Weights of a small GPT-style language model, trained from scratch on English Wikipedia.
Training: a variant of Adam for these matrices, 4592 steps.
Each number is 500 + 40 x the weight over its row's rms, rounded and kept within 0 to 999. Layers, rows and columns count from 0. Numbers have three digits each. The size before them is the row's rms in percent of the matrix's.

# layer 6 attention value, 256x256, rms 0.0964, rows 172-223, columns 128-191
118:547523534548586515510421469507477536573394502545394496488528565429507536485594541507448534508521556528482512482491526507545454499507503509494412412487498480571490515482531471588466530481599489
098:452528498519437457475418523493505502523521511510443428511608530488492553512565524485427449480511435493514489463535508462452425498524523496470511523496508480417433496477534503445542458494487511
114:472498483521484576455455522467515464531499491514440499609549437471493530523493571485424483540560538518511444474506473518530462556569491552518510496423508531479473549533479518524482512502521485
109:515488566543487485527428511470494613544439514479466418547515486503523549392543533408524539497495561501496548481527516477463502586488542489525481419486553477520429505457481531549548495500535497
098:526564469501428460473430434445458554559486458510417476516484486488589542443499559498541563519534496501554542500556488572601452550526449489479532446507527499452481532505571488464506537505523496
104:526511463475389412428437513471492443456514474484536468490562503458559485520494523522499535486548455449518480511598463539545439479522478489507579532497523490437448549546540448413500488478468503
129:559485537456492467480594494579474512447525495513522508512493498557541472382441418429550591531393516522507526531477528500528523545486550502522533515486480523460599458516492541545552509524511484
111:561470478530516470540586448524502563445517468509540567459374523630487526540485402567531540473485573508473504527496504531548560462394407516506512532560467527573490521509566549536500507492474476
108:453460497529483510511495524577549429447551502500586484443525522510429479582509452472471458449423525450490468513461490469476513469486455497477522567429539548497542431505448527495504492507506512
115:482459540529501498460483497435501554498504504521445437544551507463520530389537483472483483494517495497470531502504529504526472475494550539574536434522564505528518524498590474583411486519466481
117:490488498604448414473439506480487501542439475550505493552517506516508591533511534469441503546512513443503494492550541519517453527518502478534496471449545562551463518501599508518463504463519466
122:574515513480546509427450514527468458547512491522452467512641471446510465424484547434522511561462464490496487480439534471489427535556519496456481452477512487479558453494496469481483514502532507
089:495496481526576542527599509564533526539559498531555564532473446574436527555442474504500424532422550494481450514461525428473576473535474501500466513490491549547546441484529536560444515508455502
120:516533486471509463458498529489442447556507508499458505554631485445515487407477577478533450541513458480466486501496568514462498465570496492476482448529547477490560458515553429480429500484475490
110:495556506505449468467385486471469496569463508516436472501549509366541511456496613520493535488559495487523513473523501561538461514520497522498475394510539475505487536508594446488441504495425502
105:478494555449503526498378571517510454515443501475440386479573473356532461474577610488418474470566502515502500484483495487484399509517504487511442481465548477493520487517474438440505526478456490
087:492510459444422425446467512505534465421562452463526450465493449551496463526421471543498486490534480466523469516500462483497494500440520525481532564480523522469492527499545534460488482502392514
101:504509500555591516528528450492502509530429492558493570519452530542486486539525502514485555549502559521471492509479484503526517479507497491496414511469451488559534471509451528544487559456642491
101:520501509512553545542510499528533509473540448545641520516438486511483486500451467534485540500446580475505501521485478460553568502499478497491496582463452605490550500520476576544520525554502516
138:453492466458418515500446556550545423479535490488521469502565438416492470536444531410452469513491496482516445496462480469448486522514517496484531572443521509437535478492465498494527496516477507
087:475500475427502471532485499481513505465465507505436551439501504533498496442613450463480509471550521518521553499492528439425476518492494539515565459488476450446515497494444513473587501495510476
104:485511478523442481496477493520540511487534485493585450522485438489468457571377537529480455542471472456537382498504490536487473526537419482474442505468521527521505520473534523427517461478471491
092:511506516478507459540412552472508504509453465461526497511475502587523478461578465446487487451539464534515507493487529408504506545502516522568512410510531513425512489498474470511461488531491488
097:518537521494494565464469540515488444516505507536456533484525503513545520420544472421521529490473434482487534516537513531620484522491466491525505470467521511553532476502472491553497555489489496
093:444481424537492510424529421556543486458520521539474567450427557427493482562494545516526455472495531464522526509508491575487407502453521461462481519531465495577495523442516510392433524498527483
103:557482499478552492462496484535477477471427489526432524500551573427538526483564490552492534492538545515490569522537530523572485475443555475534489481506516449566508481529480508556459554517556493
102:497507557455525502520469486463494511512550505521537509448536480448492493511431502467510500517546506527489485501439453581481505480515438453433526594479477480487525523540474491475541515472526519
088:515477562470586508555559443507509525523538528482566431504509517474472462556446467511517493517467504559499466473496457462429580463534498499445536618489473493450453532532481575484521493501439516
089:525484428553559529533517530551514491474486506505492565483530450497517524524520514551518458501463494450499491508470513492449380516505608493547493365540468468478488584503559488434491466509449524
093:454469489476467445526515441499492519489545498516459503480454517466466463560452474540494513500535549515531500502417459563466500466463486474458542594526467467510464530525500539400508534504503498
089:542492499450481495484588516547496520443490487529401530445490513460544423541567467511509518471518543518487529505495556441436464464499484518545494493516539452449527403421526518422504494532516490
102:537492457514562596449532499533474391475489507527449564455440497505508511478558486550506483517469500487495559523538505510656483505498510530557479528500509490541474534503566536479399514489465504
099:469497516504501578482558462473497477543560496524432554469481439607497539482485531506522535573475461511466511509529472492543538496477404535473469537505486538498525550506520532548536509485463497
098:453518470571499501482479456540486507467508485453456513454477539501515502523517483560552533492488569485539597494499506540477435518503474465495510514521494462531462521522570568434457489506541490
085:519524457533440495474467551498500447496466475519438587463466505506512527502574514453517505454521462500536575523467524519598422561500472489572493392496526508506520520486571461478482498501518486
080:422529532502534538519516492483515526538493527459594444541560447475501492416417497473482452545444471455456393490516453506489621498572493496466456475454534540518531508514466455588504482475477527
084:550497595417578536557550481512501514540485510488558421494527499465480478485462457474468472483473513529460513502505493428447590462535516541447505600474495526427458500502453558518502478506441497
086:507519485516493530444513521444523419524521500493490503526468474599548553451553509455462522550487465527478516503518451461573556494473444522520508521482554552504493527504455466570505520484444501
091:457481485433436443479500461503525594516461483464525428497520493494532384491498467503454482476472535432493416503544519479460532420515511516508461440513534535535469458476402435494528490525562500
092:497499482467450479491484496475504508462488476544367580453521532497552467476609481465448509440561476536528520514490486510564472513513466504530535417478511455524530522502448430473519539509491483
103:536496539546510490506461500449487426600516512519491555548524479538471600529471534571528560541514508552504522502466491516543502505474546495505487537511494500497506534541567508601486509479531520
094:485525524480466507505494527472494544497474445461539496530540437577512510468518516461505529518505536474486504470533511405464497512529478533519473453501515546481511472469478468609595486504596497
099:431490505422510437507504423508500539468465470489499422436459533518512393558476483517443488496542538548529422501515480449451522418499410513458545541521522481555490496508485515438500521515497486
083:504512486505436491514468522464477467493454470508406584534507508543539553438580519500460516494527500531532573512496511489578469528486505497549527418460494490529527501510499458563531541502552469
085:478484471509462478451475474534520429478455523493435489501444589454484475523548442508488515492475498531539555535476481528617501501437567468563486520541512479583487503541492517477398550542495500
112:468488481554534494446492513494483419510448506480519499461416516487487457457532469535496450513490557468557533514529482544591501489524500514547471561513514515562471488542478453418349525508492506
101:615519504475491536471538542548495521499453468505545489512560453461546455497477518545490470509476538436452470503610576513517482481533519526530432447521538515530516458445503495560507483468523510
101:492450523421549449550543428457495488509488517534470518506457463465466504495458500578484412483536540563479490495443519496472573432434571519475508614525477473472499472490465474448507494494471507
085:531523542498477502520482473503483603536510499499562408586580453508490529498423510542554529549504583516485481453553539482508546515490497487475484525479491541467504484525519513593561475518570508
100:472489455463465493499534477471507491502546508546440535489516510540526489476516498447463495487501416526509430514498464539594524506477431499520525453486502485546501536526406436489530508482457498
098:466466423567491444530477501490500476475474496489443547448460500591477544536528533584512536498535499490563521504435480557515429484447594472522554477523441454531465558539507511429482501511562489
091:566482524492550532456576522517474482472486528548425571523494515394464522467517464557540481505521517489497559503524542485642542541493575529529511536485507459462510526499517510468436505510479504
# layer 6 attention output (transposed), 256x256, rms 0.103, rows 172-223, columns 128-191
118:497501505457509473502474443447420490494459520475484529509500451471507527537534524524524566500502525609505487517438571474515517410518474543535526546555477500463552516567551494501486542526537500
098:446438465464503537488558480568444549518459471485493476418495514495464448521526518464596515506456540528529474544448520569530528550440477516522479533502495560517587461516471487550595499492430473
116:515526482484500441493503520491432557504424439538482536446484545462515488521477529508537538433484516526500428514469530413493502482406461487488561522486414569517513606494427515493526514556508481
105:402518494472548490487536480551461524475471457495477530450503477554469461568554547505546567433481514521452461558419534550514509492473458565546538504491487506487551558522485521513510549541497503
088:455483525473526494532565503581520552536440509575472541483509504499465503532534498488526512455473549585460494469444541474462512454445563485481493499441453526520500515514490504548523572560528537
107:496448419441504528515554532504565544531508515564515445520464502447470473547502502517481465537474530544520491486486500481500487550425552481445504474430491569561491447458502472528508534546402488
131:446535603485483468488436502439565472488501474471506511525460531551531490484444501495488508458576469378516463473522497561455504521558478455507506478464591532455479488473474463512441480535528513
118:435494498523522509549484496448516436493512550548537512554473435528498519494513510532439526527446454528492511498564475536459479497563517489537479486491568441496463459530535521529536508536573529
106:517474489510477527499446494464479500498551483437530515531507498486551498450428455513500417570484457443499475523541450480497471538481428517527490541535532459530546467518470518490529427469500488
116:444511450537489469440564496512468542510489432518479475410482522504407472536556513479456581429474523472515435491475522532517494512541542498505546470475523588493453551534513458509482513490461516
113:422467545454559501464524456496500560540488491535536509459436511499436451498506507522552547511424534570503406549473514540560501559480445473517561535506460513497504526571483514581534526575474504
113:562477618493468515485514499545463523499517509446458502519500581510517507490452475492534462461531531470503478486433510475510566504455505525492531582573517490448521539475467507485439447460484525
089:551532568556521475497437508491460480482531512489507535509510561526494546417451481488501490467543450451481481478538470468492508519543482498502511545564497432456474576556484536485496445462574538
118:561474622514469482461555553567475567553530501512474481448492608534478510467525479477493476470520544489505515493459482506563535508491538489443545538518514517466468556475488480512400461445428527
112:506524494495507502485591519586499581527476457528478495475519495494433458547550504496501502463505567601486493476426536471479513467426554528434513487468419569514515507535497472511502541535458545
103:543530501486459499468532492544478560566440474487469486493532524488511460545512490509528437523575555550545502521461491511552475499424493516517467477453497532517547460507452424493487547524434506
091:463488496513504528537562548517588488577513487520508461503510502510476436511475497472512459493529503468494464513483469530474523566440492479466462474466505564490511427491448487523576469545464505
101:544554525488478446515424487399474479457464511500560539559472435476574563461503520540484529489474457520501556477543525458509478450574480512551533465532493456461499534504540541485487521523565520
090:527505462458521478489461484429530491456521506527524550594491450545573549489428513507490472473533414478515465457529478443444430484471523493542534486517535458489472557485443545484546464507575552
136:547500515521494486486487494522514529543497458457462484478514561506516484475429478465555386530554524473516448505476451486511489556431469501490506540491483491514556531522419460499508442455471474
088:520505475579488452440479566618573475523570513466483431552492523539522496556435584481491484493503516492467440452522535489506531564483494514456490487489481471533439531466509492556483491446497501
109:469499538485524549566537451413482528519448525514477520454522473451480515404616476526502548514470506470491550544474485483529495418469524506497476503503495493473477465520446518564517541535575467
091:473448458516463513488517523588560469529550552452491430499503486481536469529461572531521513557448563527463476488494514508535532535488506485449516571491558503589396523431466562550524475520520511
097:490484493465505481516539494575501526499453554453521446551464526478509466574456475462535500468464532554558499476482570456427487557534537514571500482443529555458505510504544466470553505463394565
095:480474583481498494518535554494467532558482504551489538586501499507425529468500468466462572509530417543516452479520521514477518479504433501519523441496439472408608524513569447568540486436479466
102:455568466454491433525507492514525553486548529553523509561498482561463533523375536453520487471482458576517437430491521495453530544512436509449509491484555539479547527477564435466523437491462480
105:495526421526433566504548521531513500530484497495431488474404506591447470506491498502587479541512514437513492526489519459481475470484475521555474454556492509489507438565467536516556453549522510
088:511521449523468518483446527432498480464508429513460568414473506545497524469535504538521547516599480419524532521536451542534455421485517533514475456580479511514534487551486497452455502569530512
086:525519539531468523493481501527467491496513509491495497515563518459515556543457451524429504515483399539457509504533489508554522481552455484443475559517495466417527498466515459501498550430518448
091:544491493495523533444448554436542472557510453528453522487466452577474591466519503452513486488560498480530474485546517534524502466494459526533498478523460500506544486523503465519474470500539501
084:474486493544512494513546572538523479520568504531543470578528503530529532527482532505471528500491472502540493423465500511519520534552508496421500508527453453491567545459511494568447462491527566
101:439480601500464437502502431507489514505492497503522504487536558464513485534435462477481594481502446602564460524456476506406536492500520481498506475490481548483526521561550440458539521469444488
097:503503540505522445537452472508489496466467470438524510502511516434534478519484485485515472462510515506478524539500503472398523526511537472593522425463470515470464448575505481397444565434455528
106:488455531520525512507461545487521500525519486505486557498520492448511571481467494486416539466541402511511437523519520520520582464482479510470521447484482518457562484503550421500502513414456451
087:486460534493535496488537502594514492540471550461534450560524526448527536547455491464487510502423487566507477475476572503463554535525500460488520534439485507458485494467529505521511529423439517
078:516569489479470496526515476463468509445440516485499509445487519488499393470568490522550515467491510439498611556518490443476432530493565558536487497525539523489501488558436553469552495544506504
083:487512455526435493485482530440518501456526442493490537428480512574517446485508508550549569523601505436541517504530426499530441462494524531496492460591487517551515544549470526444502456613538552
083:492467515449499450523450505514487476464459459448504426428534501472514436507501509470528444478510537563509526537507467480423500537470539552552462528448503521552473505530498515471498536448461524
093:486530586464534471489548544497492533472512561534549484510514476538497448438578512522518520491515507470509526507507490498482469545466505493503532540473528459523523578514481561537501430558549550
089:487497479450486440446510513558522479518513542475527401559516490561479497511411516461586476512457525544491463458503577466423534559506480509517465549452530525501490530501540461537530488473510530
111:535530448493516521539478430482507513477511457464477510484446474467487524528477504507470426513435504471447503528497491497465540500498456466484531480481506490473446426488472474410461518462457437
100:518492494545531441488543508579541555464498542457530502489495494466560437503514551503441421488477530500434483517500493471489478556464524435497564484481499432564414526481430571493451530488453503
104:458510501500482472486491553433517482514542494538486508480526463546456547423528522490584542504527507462483534521497513552505538516420530500503493501501523509533515523544445550531470452547552501
093:510504476502533435456510501576535484474508545447525450543504499474472533559453506442489449467442541545475457483505578475474504549512481476477531525415531523477420491428505483487520545425451493
089:509476549391520523501483497482516468568515495524481487497486454516487620504456501465492540487465471579595469436484524554450536489525451506483524542441542510455509512487576442511538474442454479
110:483438586444481488489501528536489502549507545526467494443546536554519505508511459457527601474498475598551462500454478513446522489487525539478502546509497505529538547541532511533578455479490481
100:438523559485515452572588450524491579480522562548565502572527542498531415510500486510504516495447454539514523508466436481489501516504521495462486492507514492503556538486492509503500470555500531
096:544554488523475495457509501505511453483553453558500474515491495588424507519534542454541506556519559477444498471480467515471438517510478472464500505545467471532500507496435567513508453552604484
087:526528441492583486549502451451483531424515500500545544500476483475515477450535494500449443470483540458443544527530468467504480485470519522506528466483515499543527442487421506429423519526477507
105:498512501436512468479449517502484467493465542473492394508515504505495494496489480491574485468487564525508532497536535459437490536548514558580467558436543575474485488538544451488536523469519543
092:535504557524491535456449488522541488560529499501454488501546477505509575523451499484461467514497463514493429500494497561530545465489413470484499530458482469469450495477541454510488494428507404
090:519474446475507469509474525500501479482514475536487463505497524503543536561477504455441496488496482591563473414477496481462446490578454521447488513529504524542621468464557484484485488490466492
# layer 6 attention query, 256x256, rms 0.117, rows 192-246, columns 128-191
098:562519485470494403414598483458480519515478530512514498499484536464500553488535458440497441525436525489491449511571542437449512484445481513486494513508442445544507502443509524425417520517475494
093:407513493436485574470575468521536553488428528479497501476496533530540540488549551506460586487482519453499549481490497468458467528495542551529481492478533435514543499492560506427529493478565511
095:500550442504485564504497466549515501464510468497449493558523530515538491448480490501525541476535495500483548510545442489535580546494437548534466522526522463489436481541578521572541528508550526
087:510517470534466520497453478493444430500507505516454466485522470563481436531485529469455513489537533536485555558473422562605500499485501516474541474562452525399480493560475525506494512513464468
085:402557496495455524493526462523539584469513515531499460543439543496508551487493504528477507434464489506502463484548474480509616557518508552533437584494488479500484439453536491518445488501499536
103:515495517476491544546491479517516511446498460480432509552518453510509522454442506472511581443499471554441524516522468510426547462456445511544444483509520546460547509553592508550557485475476495
098:487539531482523493501499522541461455511532575594494512516511568452467520459542489475588472536447475476533559524563506479584541573500516482491488485533522443564467493439461463540508495513522466
108:486503504520509482533500481513509581450505502535507449535566498473423512475449540492475573512488544501460433548542492502533580527469506528530407533545486475507460470455560524528514442474524488
110:549489449481456478520515544520452545471514515469460596526478567520521461555510491474530501496506458548531557520566527524514400550458577511526513503541540463505535520615447514479549502490432490
094:461464507523489464532541485496493534503504548542510506436546523527451522576523493468476484428516503607505463541577516543461430522473531484507498477523464457562512543477434516490525472475476494
099:519513524474479462441569526442422489520455495486543499437506470452524498512488478515463546506480517479520580474467565533509414479513458392464518481573532528504535500494439522520476554534472537
123:502509514461508475512533551489475501529520508485503509521489512488482436483471537508548479507449469472541497484474531501461470485556504406429547494575541493531515521535436528522527522532518568
120:508538511477483516508490523513422430520529480553483491499557509430445488486437452477482549490522469553466487470505519500496559482514421461480481511496524484481507437513502566528443559532493516
102:488577424509544516398520433515528493558534512542575562524389507473489525487535439509543485525460451471548509483453543487544508484532521437402519538513492544490459513531465465498520510536537537
087:558520497460444467514490465561516460430491494490485471509569501484517496491505488444456442515514450478541522540522426554473490528473493539542507546465521512485535449522549465500475488458508464
096:470479417526548524480488492514522562575438490448500531499457449521517516562506476523551463546528538474527491477472492411462478438530589581521442453408512555468522544535535490511561448517515517
105:433501575511453502554497577441534558513504456467450467529449517529496533536409517517542531498501524524484465468431485459382524471553540519547498518450507506468474572534522530502582465489594523
099:496565546532524430434510437545488387486501508485563438432498524549507485486484481461534536511502523500501535536522489562499448523500416418472499550522522516545496471502415516485469525423435450
087:503465445528546475453479479491481494510412455461466540408535489500572501524559519469454489486503515505505518523511507535485448508494536571585505399538509522532532535531499475484474469466453458
100:508515532480471481525547543515491558483473523543486544510460531560521494538395572470490532480482505610529498505522493529526416500500471551501447469570490482502561470437476523538524498496462525
091:450487491466476531491507497482516476526519452474405561530555442464478475516458521536498532504537461496506534498427460543518494552462487571504447454478528440465526446579502499520458452513492478
096:498478471546519490461522510493577551489446481464439447467455506546525466578486525562515541494475547462555505509486447490469466469511541529496489480470448530476511536502474526497575452481552494
094:461411452570526462472470552491532490420479442486482529457473483507488450548532565551525522462491539516462503551565492511560522504519520523508502387576512444451536438479480507491496490529465488
086:437467547492460562564483564442492519517530473508472525582479490479446501487482526542530519465487467488443486489401554439486589492483485474487494495480503413493460459519534485515508493565598531
094:504575504476539479507509457465476560586451484529536513525473483511547535475404535498541505521504566514565466462437531514433418418570469491495510435463575522510500568575525466568524532499550511
088:498464545465436489516472478554444465552469492472577539548449502483469555499533510425524478514536467516467487495430542440450556475462444445474518497478535463530468473503473491459503498505498490
098:538524593436482460501473519487510484484473533436596442560483519505459498500438524450539507526507475515485453491495515479450501446505442420488551514478513525520514491472477512470575510456495524
094:495514534471508550501535476556514470496600523506479510545497447522457493532458452467552458513521421533476520515505463549469508579481519525476431589424512502440505385514530525508472449517457490
099:504515561448507480492483444512485456583490492531569509552478499435446526483482460469552545554513481456517491504441532500489500481506435359403503555493530515523465471507470481509447534485545482
102:559539505498503457480486514512487429450526493585470471508581515424500514438518560509493533507490454570470504500518528573549505551560534447496492535593506453493481512468499507492434527527508485
094:612522421565512535471501484565516506461535557558494486446491519524506466485600458527497399521480486465514554533548497521549515499473542525506472561509396479522467433484520490486475474525495509
092:536559500468491437519480475516488457489536502525525480598606511448571527395456546490484493530526480579450437485464534556467510502501501472501515502485586458509496597511489497495530554486539528
093:583487431538475483526455595535533558462549413501474483509540514534469534540476517541450552505513501478566427517522510539541528538407522564539499427514426540487492538535467484463506449481530485
124:555513434528505557459497462581574520414613500527507538476533498516546571500444535514538497528498462405438565500455497500504452432496480450483591476457477533513485475519537495509497505480509502
135:578540399514515545425441515521581518464575551520512509532545488562407480516501491596535489520530508449483450517440474545522473511409482493463494483436472511492492465528511469537547441475492491
108:505507461432438462499487490473521494518576495492489581486519458552610491493468518524519512486503462442483514470477524553454461457546548424508548430507510442425514577554449522484497509490499518
107:493443516463471510528528540489470464521542433424495497490455485511563478525430448484494488519476400526493539463499525503488579467547521520496548492535445567467591567531452524487523560507468536
122:468482639496470489515519480533495511484456484468507541466455522460530547557485452408511505523532546576453499508521551485484482481556432546522546518499536515553501480490492493478510555475573490
123:546452494480516557488543525495490513474554511452515512532503497585469464538426465501547490510448416569506488468479519476467530483439532479459539576469490505397578561563457503514563483544433563
129:418438578479469486512495530487483461514500489421457528457442500540566535525559466435531490509495506519502521484486528497477481485570480500500583530549526479482516523511397534440500539503563476
112:531526525490499497438484450563485503482483501543508575486510533458482573451524503522515455476513478515513503538499478484580451498416467583447501499529500482540418472476527479566489539457542470
102:538565471508512512487486428552515518519481511588491496484537481429484479470500552496502515482545543457529436521499462566531481549555467455506449454458472507541496436479592465559436493467485461
136:462511539559515479512421450493564546518513522503529491464505478458485531471559565490468520485553555472425481528538468584484521529545462493542495497470541439559454494476577475482411482446507439
109:544551455460500589437532473556450491503499515548560487597545499402475523512436465516537447515457514517479493497484562458505513468391513519446485490503472567501540459485510489613509542498499544
090:398449526503449480514483518504532517511482437474459490462468552572520534510510475459487517410535540544516497482517525482497444485577471482509496502447531491538436563489513517354493512481461480
094:459503399485463506502515451486486498539552518505484432454512527474498540550506471532473533483540528470552498462447502526592433495599516446436479467520520503500458566488495530416472438494505508
091:509557491461540481473519445524451522519521483501508536487507433436573488519545490452467541542545560467481493496467527469499431585557408443491517474433578460540516538590562483508519520488546501
091:537502570550508540472551514571513466430469530425468445487541467548426455530531507522502406488485463578483525523510508521480614495444518584554500564510445524511537469509444487543517474486440514
092:551432387441477481516518499480471491495473450516510501477467578533469509504460512518495496486436461485535457510498403499552444521450544501405469454583571528480503538438527525493492504502511510
096:486455492471469507520459444529443531553495507515595515500543520432527478472501465450481509491501596491536465486518469464515394557586524493483541453526530422529450504500509541460509503516474510
087:531468500445477472537414486513510554559463469456484565489487484455548502499553517392489549539544528444508481498523504520459451501585486422549520481479602431540510537549535505464513510512507471
102:523570597462551472524547480551468482499509512496459575455467487480454425503487526522558458524516483551509482501549527444496523465521469488517483519492516490505568482517524469550536505516564504
110:498479530507480452589419562480508535486526426477509525454454552623479488533395517436539555527440435468513463480556446477440538469506538542500606562551534526479504528431423488450560463507538481
093:514497478446401502571545552504472493476513488521453534482530510474499510528523513556465538537471443522461538518527496546466494469481595430554436489497532478447530468502552504509485497532448474
082:594521513453538479499543468546469503512481469436466577524447493430514529489567542397504512524530496491513473497514545531468442501525488439512488492484589454524527525569560488471500524521457484
# layer 6 attention key, 256x256, rms 0.114, rows 192-246, columns 128-191
089:494470501480495452457520544573511467439546486429553530469437465505534438470458511551467509518474500468522484522469495519521396504517502475576611492539521511467523519450459483457433505491506495
092:508415487520513395465422547433519507484511415482496495377392564511522522536532478434489497514500500533520517521467476551526446523516530461517509494563532474426483560517458495518530495521473482
086:577488499534530523545498478525490537543546462501498530553602536529519528567456436504526402475535519542493483474501466520510573531474525543475433547446487487444489473501494489454513470482508517
098:484591517513544517490473463579538473507509440513501543528491473459453497439446483564555450500507514420512508524549540562461515429543478521502486540422476511501523438519512470498567517506503493
085:578456464532440444560560491492540502467549467508488530538540482554514452450466523474602484537490507598492490492488480515548552553463505535527526498427424446444537507544507520513569499518485524
105:438567511516492481552553429581533535451604549497437508509478550470434537485468504448499459428480471563506508500511453461503584501475489564532493552445484525463550490474500520530474519488434499
098:498515525542423528484474446518453463447471475464443543490472525478542497455482528516534549517569438549514533494536470516448541456480476527514532522467473500501518543635538526514430522501569527
112:526509541473509496545503449517535501510587480473531509581498476467455476501464514571561450445436516534495508494519403506445588541529527548485457514409474583471537386455474502480520463512451510
121:556499489486483492504481487445515454502559451387536517435470478487545495457582436421496471454430496540547536487457542474462536508490447488462547461527488559433557504519453518447477554484494523
099:473491503442519495497491480451565428528568493544543436543555494489457482542477490486436508441490490503494512471446527492512502540508512489475472563567473539517486458355468561458419418495519511
116:544462447537431471408492598435462513495465475467496530475412509449542544521575445485423542498546485431538516484488564448596466525454521463489512455534529496493517520539421483479460535490538474
099:422446507492474467433424459437468501459459439511543528474457524490512512538523541477543512525504524518533470454448502489509460453497534449410568521534535547469503533537500501505504570541476549
097:546527503512444525483461490420428466540463483466512531429514503524523508479513480502456543521461548511508489488461528510500482394465448445505483497454458457442480508598567550509454601517496504
094:470530505481554538436494457505470468550475491529541464527452490482458507526439511503579469561469512435488442467441534496512506464484529466438495556481472492492459498403496467532539518516528566
092:508511470535444532549501444496516478486559503471461510469527517455522524499520440519503580458482495567460554507550521474529525523454393495535519448527541485438605489576521500472457484455516456
094:481450388457439526505601528538504560516526497449482543454437471541518492530444505451475467516508487434498421505480548487522482516474469571538475497508521427533518529489525454439525490497487496
098:481494463499454454511533551518500568411486486493540498574501496585517507516414514446507553472470581544503449504483489463476518502503530565528495525493540515555491533539512501524544487510510523
110:470511517532548512457483385509508496494494516484542468496442538508510525485508518542485492559539539489438482516441491469495491484451474455543517539488465538520435447476518511490506483459528419
092:518487489493496539455491542482548504516519567462500537482523518502490473475505525506404525575535521427504475506530522493518456518518440502557474503536438517529450482517475488460505442443506420
099:588453529447513451479443523507564490486507431507507444563541521468468469534464557484520541509521481573522520507488498574548495539509496490482476482554531526549519592442518523513488499494432507
097:573498503525492572537508556492493499436484580474515518571563532524526459492501503480484542558513506554512495488485544460490468539426447537502484488551472480562496563483501562546572485425476542
088:464479407492541498462520513584563571408523473506511513582483522521503507558475530454474474458502470480490479498498492456514475536478518540505558541575512482457518540473442516413613445464523472
098:579461523528556500480479560503576472540515513464482520520512511472462419455534554553444480512513412462479458526536483497498458508531501445504488493591513434471524576547424535432538457496525458
085:508486520520500493549452577479431532529430533508507511511517526537508518487513529464532443458428510517565470449475500502429497455496556480457519512446515477495513477493478503528587541528461600
091:542485502415437487470487498527511543496498455482551493489469449450479466491417525491491515514516620539498454522456489498529509457523500449521451491494562476519549488497513429508480532491474480
089:490461568511510466491480489517459538530461518484501498460445487494496512517525534529498483507488509495539432499458466515456473439500600460520494487453592486511494435443496470550480460491442517
107:450482538454481417478461458513494514500473454495540476457483482505506532520475619529541497464491506553555448508495397578459522461504501482495511519541561504535519463533508477531505486500463479
096:530457495567449510551541484490510518485550515484437505506455485498482490552484499511534534477466442553440544472504524492505553566449426510538524519491552494479544503466528535510492549480558473
091:461496516479477476476480436495469524484484484482522484485407497481489524505512494476571466525486535484464466484423470461470495443469501446505493513468551490489476428499524443550497522510513492
101:522544535518502497493424450416555454534463552532497463490542492455507488480548500468475523542519487552396538511503516514494494465537530526448517494490486495492538544525523544562423472497544455
084:551549488508540498517529467511534478554536520503414464490468492433502515483600449461498438446495431425476569475546519517526548523510530525508551462500452502433523469425478473457440497533485506
098:521542585451543493560478414528425487544436476550544556465580482509540532485472510501527531463520557595490465528479533492516499373493555489431516495446539453563510557446550506520495508481495533
104:483526511507465453478464582541538583504449470488486441519484502560452497522494521416531448496437487540483435480472453496520451518492492553477588565533557465480553501526435557504529554490475515
090:497481586513547506487507482532476537533542489468502482516441512488452566586497391458520507498436462470488581465578502448512492560483528508514504552507484458508516462492463472493447452495562518
082:485419553500458469528557473448475512450555505494576478527497471390435519511507499542502501524500514554474417489528467397547473500469467498511413500501447520441574479492549493520480499499531519
096:512537444508448491471461438527502535465471537598501539479506484443481515534522564503508562515578515506493499569497480579517494504397453429515471440447509513528507480550521431484471512504439453
092:472544510504569463444487473507420471557444513497497482491508544500499519447541525503507440414484474492528522470502526500459480448614587460465559569488541532511463442441493459490622514533536516
124:478470535518506515533517511480488485546527522470548466549562546501479501501472453469489488470402427499516515447527497405458535475471489513467461521495478504502486502489451539508525435570488579
101:530506545428539526554566476558410494493431491520551506508477530445479535485515449476496505463495468561471583460397540451444469441512503467455533471487543569564520529585543511516579533542515556
122:556497536494527536455563507450461484532536517431539481460549471455539450512523460445500491469440470501515528421559538462416466518501494472424475501530496490500496519500461489474529470540461559
111:433467464520546492501483480471514570545491500520502443550532505520461557526542520518541401492448504484480486528557494507501455546487464560502480474482469436522439539509490488546480509447488484
126:438609457527494449513440472516537528449465558513507532526494570474441542498443558510547445541545491511487419589486473523527502505489509517553484531520516479502502476483497496585517512443498445
127:442538513543473467476476490533567509465531513539463488500452482532476504512517520529500512527544533526410481615493443542570522506512510561572461578480483541519473453467524488469413492390511369
102:474543477516501562504524456587518493487451488547490517525501498441457510476487465540527520507480492469531563476416546441505501508470481461429439480501506539522606517584561487559486529554521573
098:492457477504495442423483474578465502534504472426533502419440452535501521515544474407461487480523510514479469494484502523532480545558535476450535553486547534512457502424432511411516466425482486
099:472451480444455490511506538488489495497499421578489462490532434475567454525465552504509486497536489505551430461516487491495415549477502448434512543539470511485425482523506563461501484536509501
105:481477455517453485515485533482499491472473444474535547484456516492537499528442489492472516608534540484560435466453513513560498504510469450532568445540526564494524497596517500522557618554478507
104:526561556511482543520559459600440502511502492451455527505520475469432513493491509525527525474495445531515548534551526503478541455487458555541459509464483445518536521527540476551500466460511505
102:520457467448555489524425572399473567564434556551485447536521505530586467465499509527514493470463526467520483515510505496501457470483527484518450424505511504522466526476474525481486520497488531
108:469424498499498539538575490471476512525501482555521466512477432443540531512495520520483531515521530582564508454455513496503422530447487412418419517476511541545457527557564488483473508540474502
104:480484446474476473485458517468501502473511472474516515486477479493587496517524482462441511563542482500490502499426544533552540492516517424519503491518531531489555516514515512502488536485448448
107:488498479413506474535538487511446504511474513466489530563527556532535512521550519474526476469499472519508510483519528529501507481531463525586579419552498408506530501514440469567562567510478495
107:502436598480438460550458512478504537489495506489483428490535528536582424477521564480531564437439478493438559503487429446466518483522531553516490468545545501500522516460451450475490435504466458
094:556599537435555476542480514460421450517523519572443587533518500547500468527514411570452501529575446475536574512560530546519543428543556467516501520489519471482450540494523549502448435473477475
090:445496447446537451456435518484476514524495496433579541501504463509558529506510499446452422560478463481525470502530526500519468490554537504538554489495557553537560511537449508554545521429465486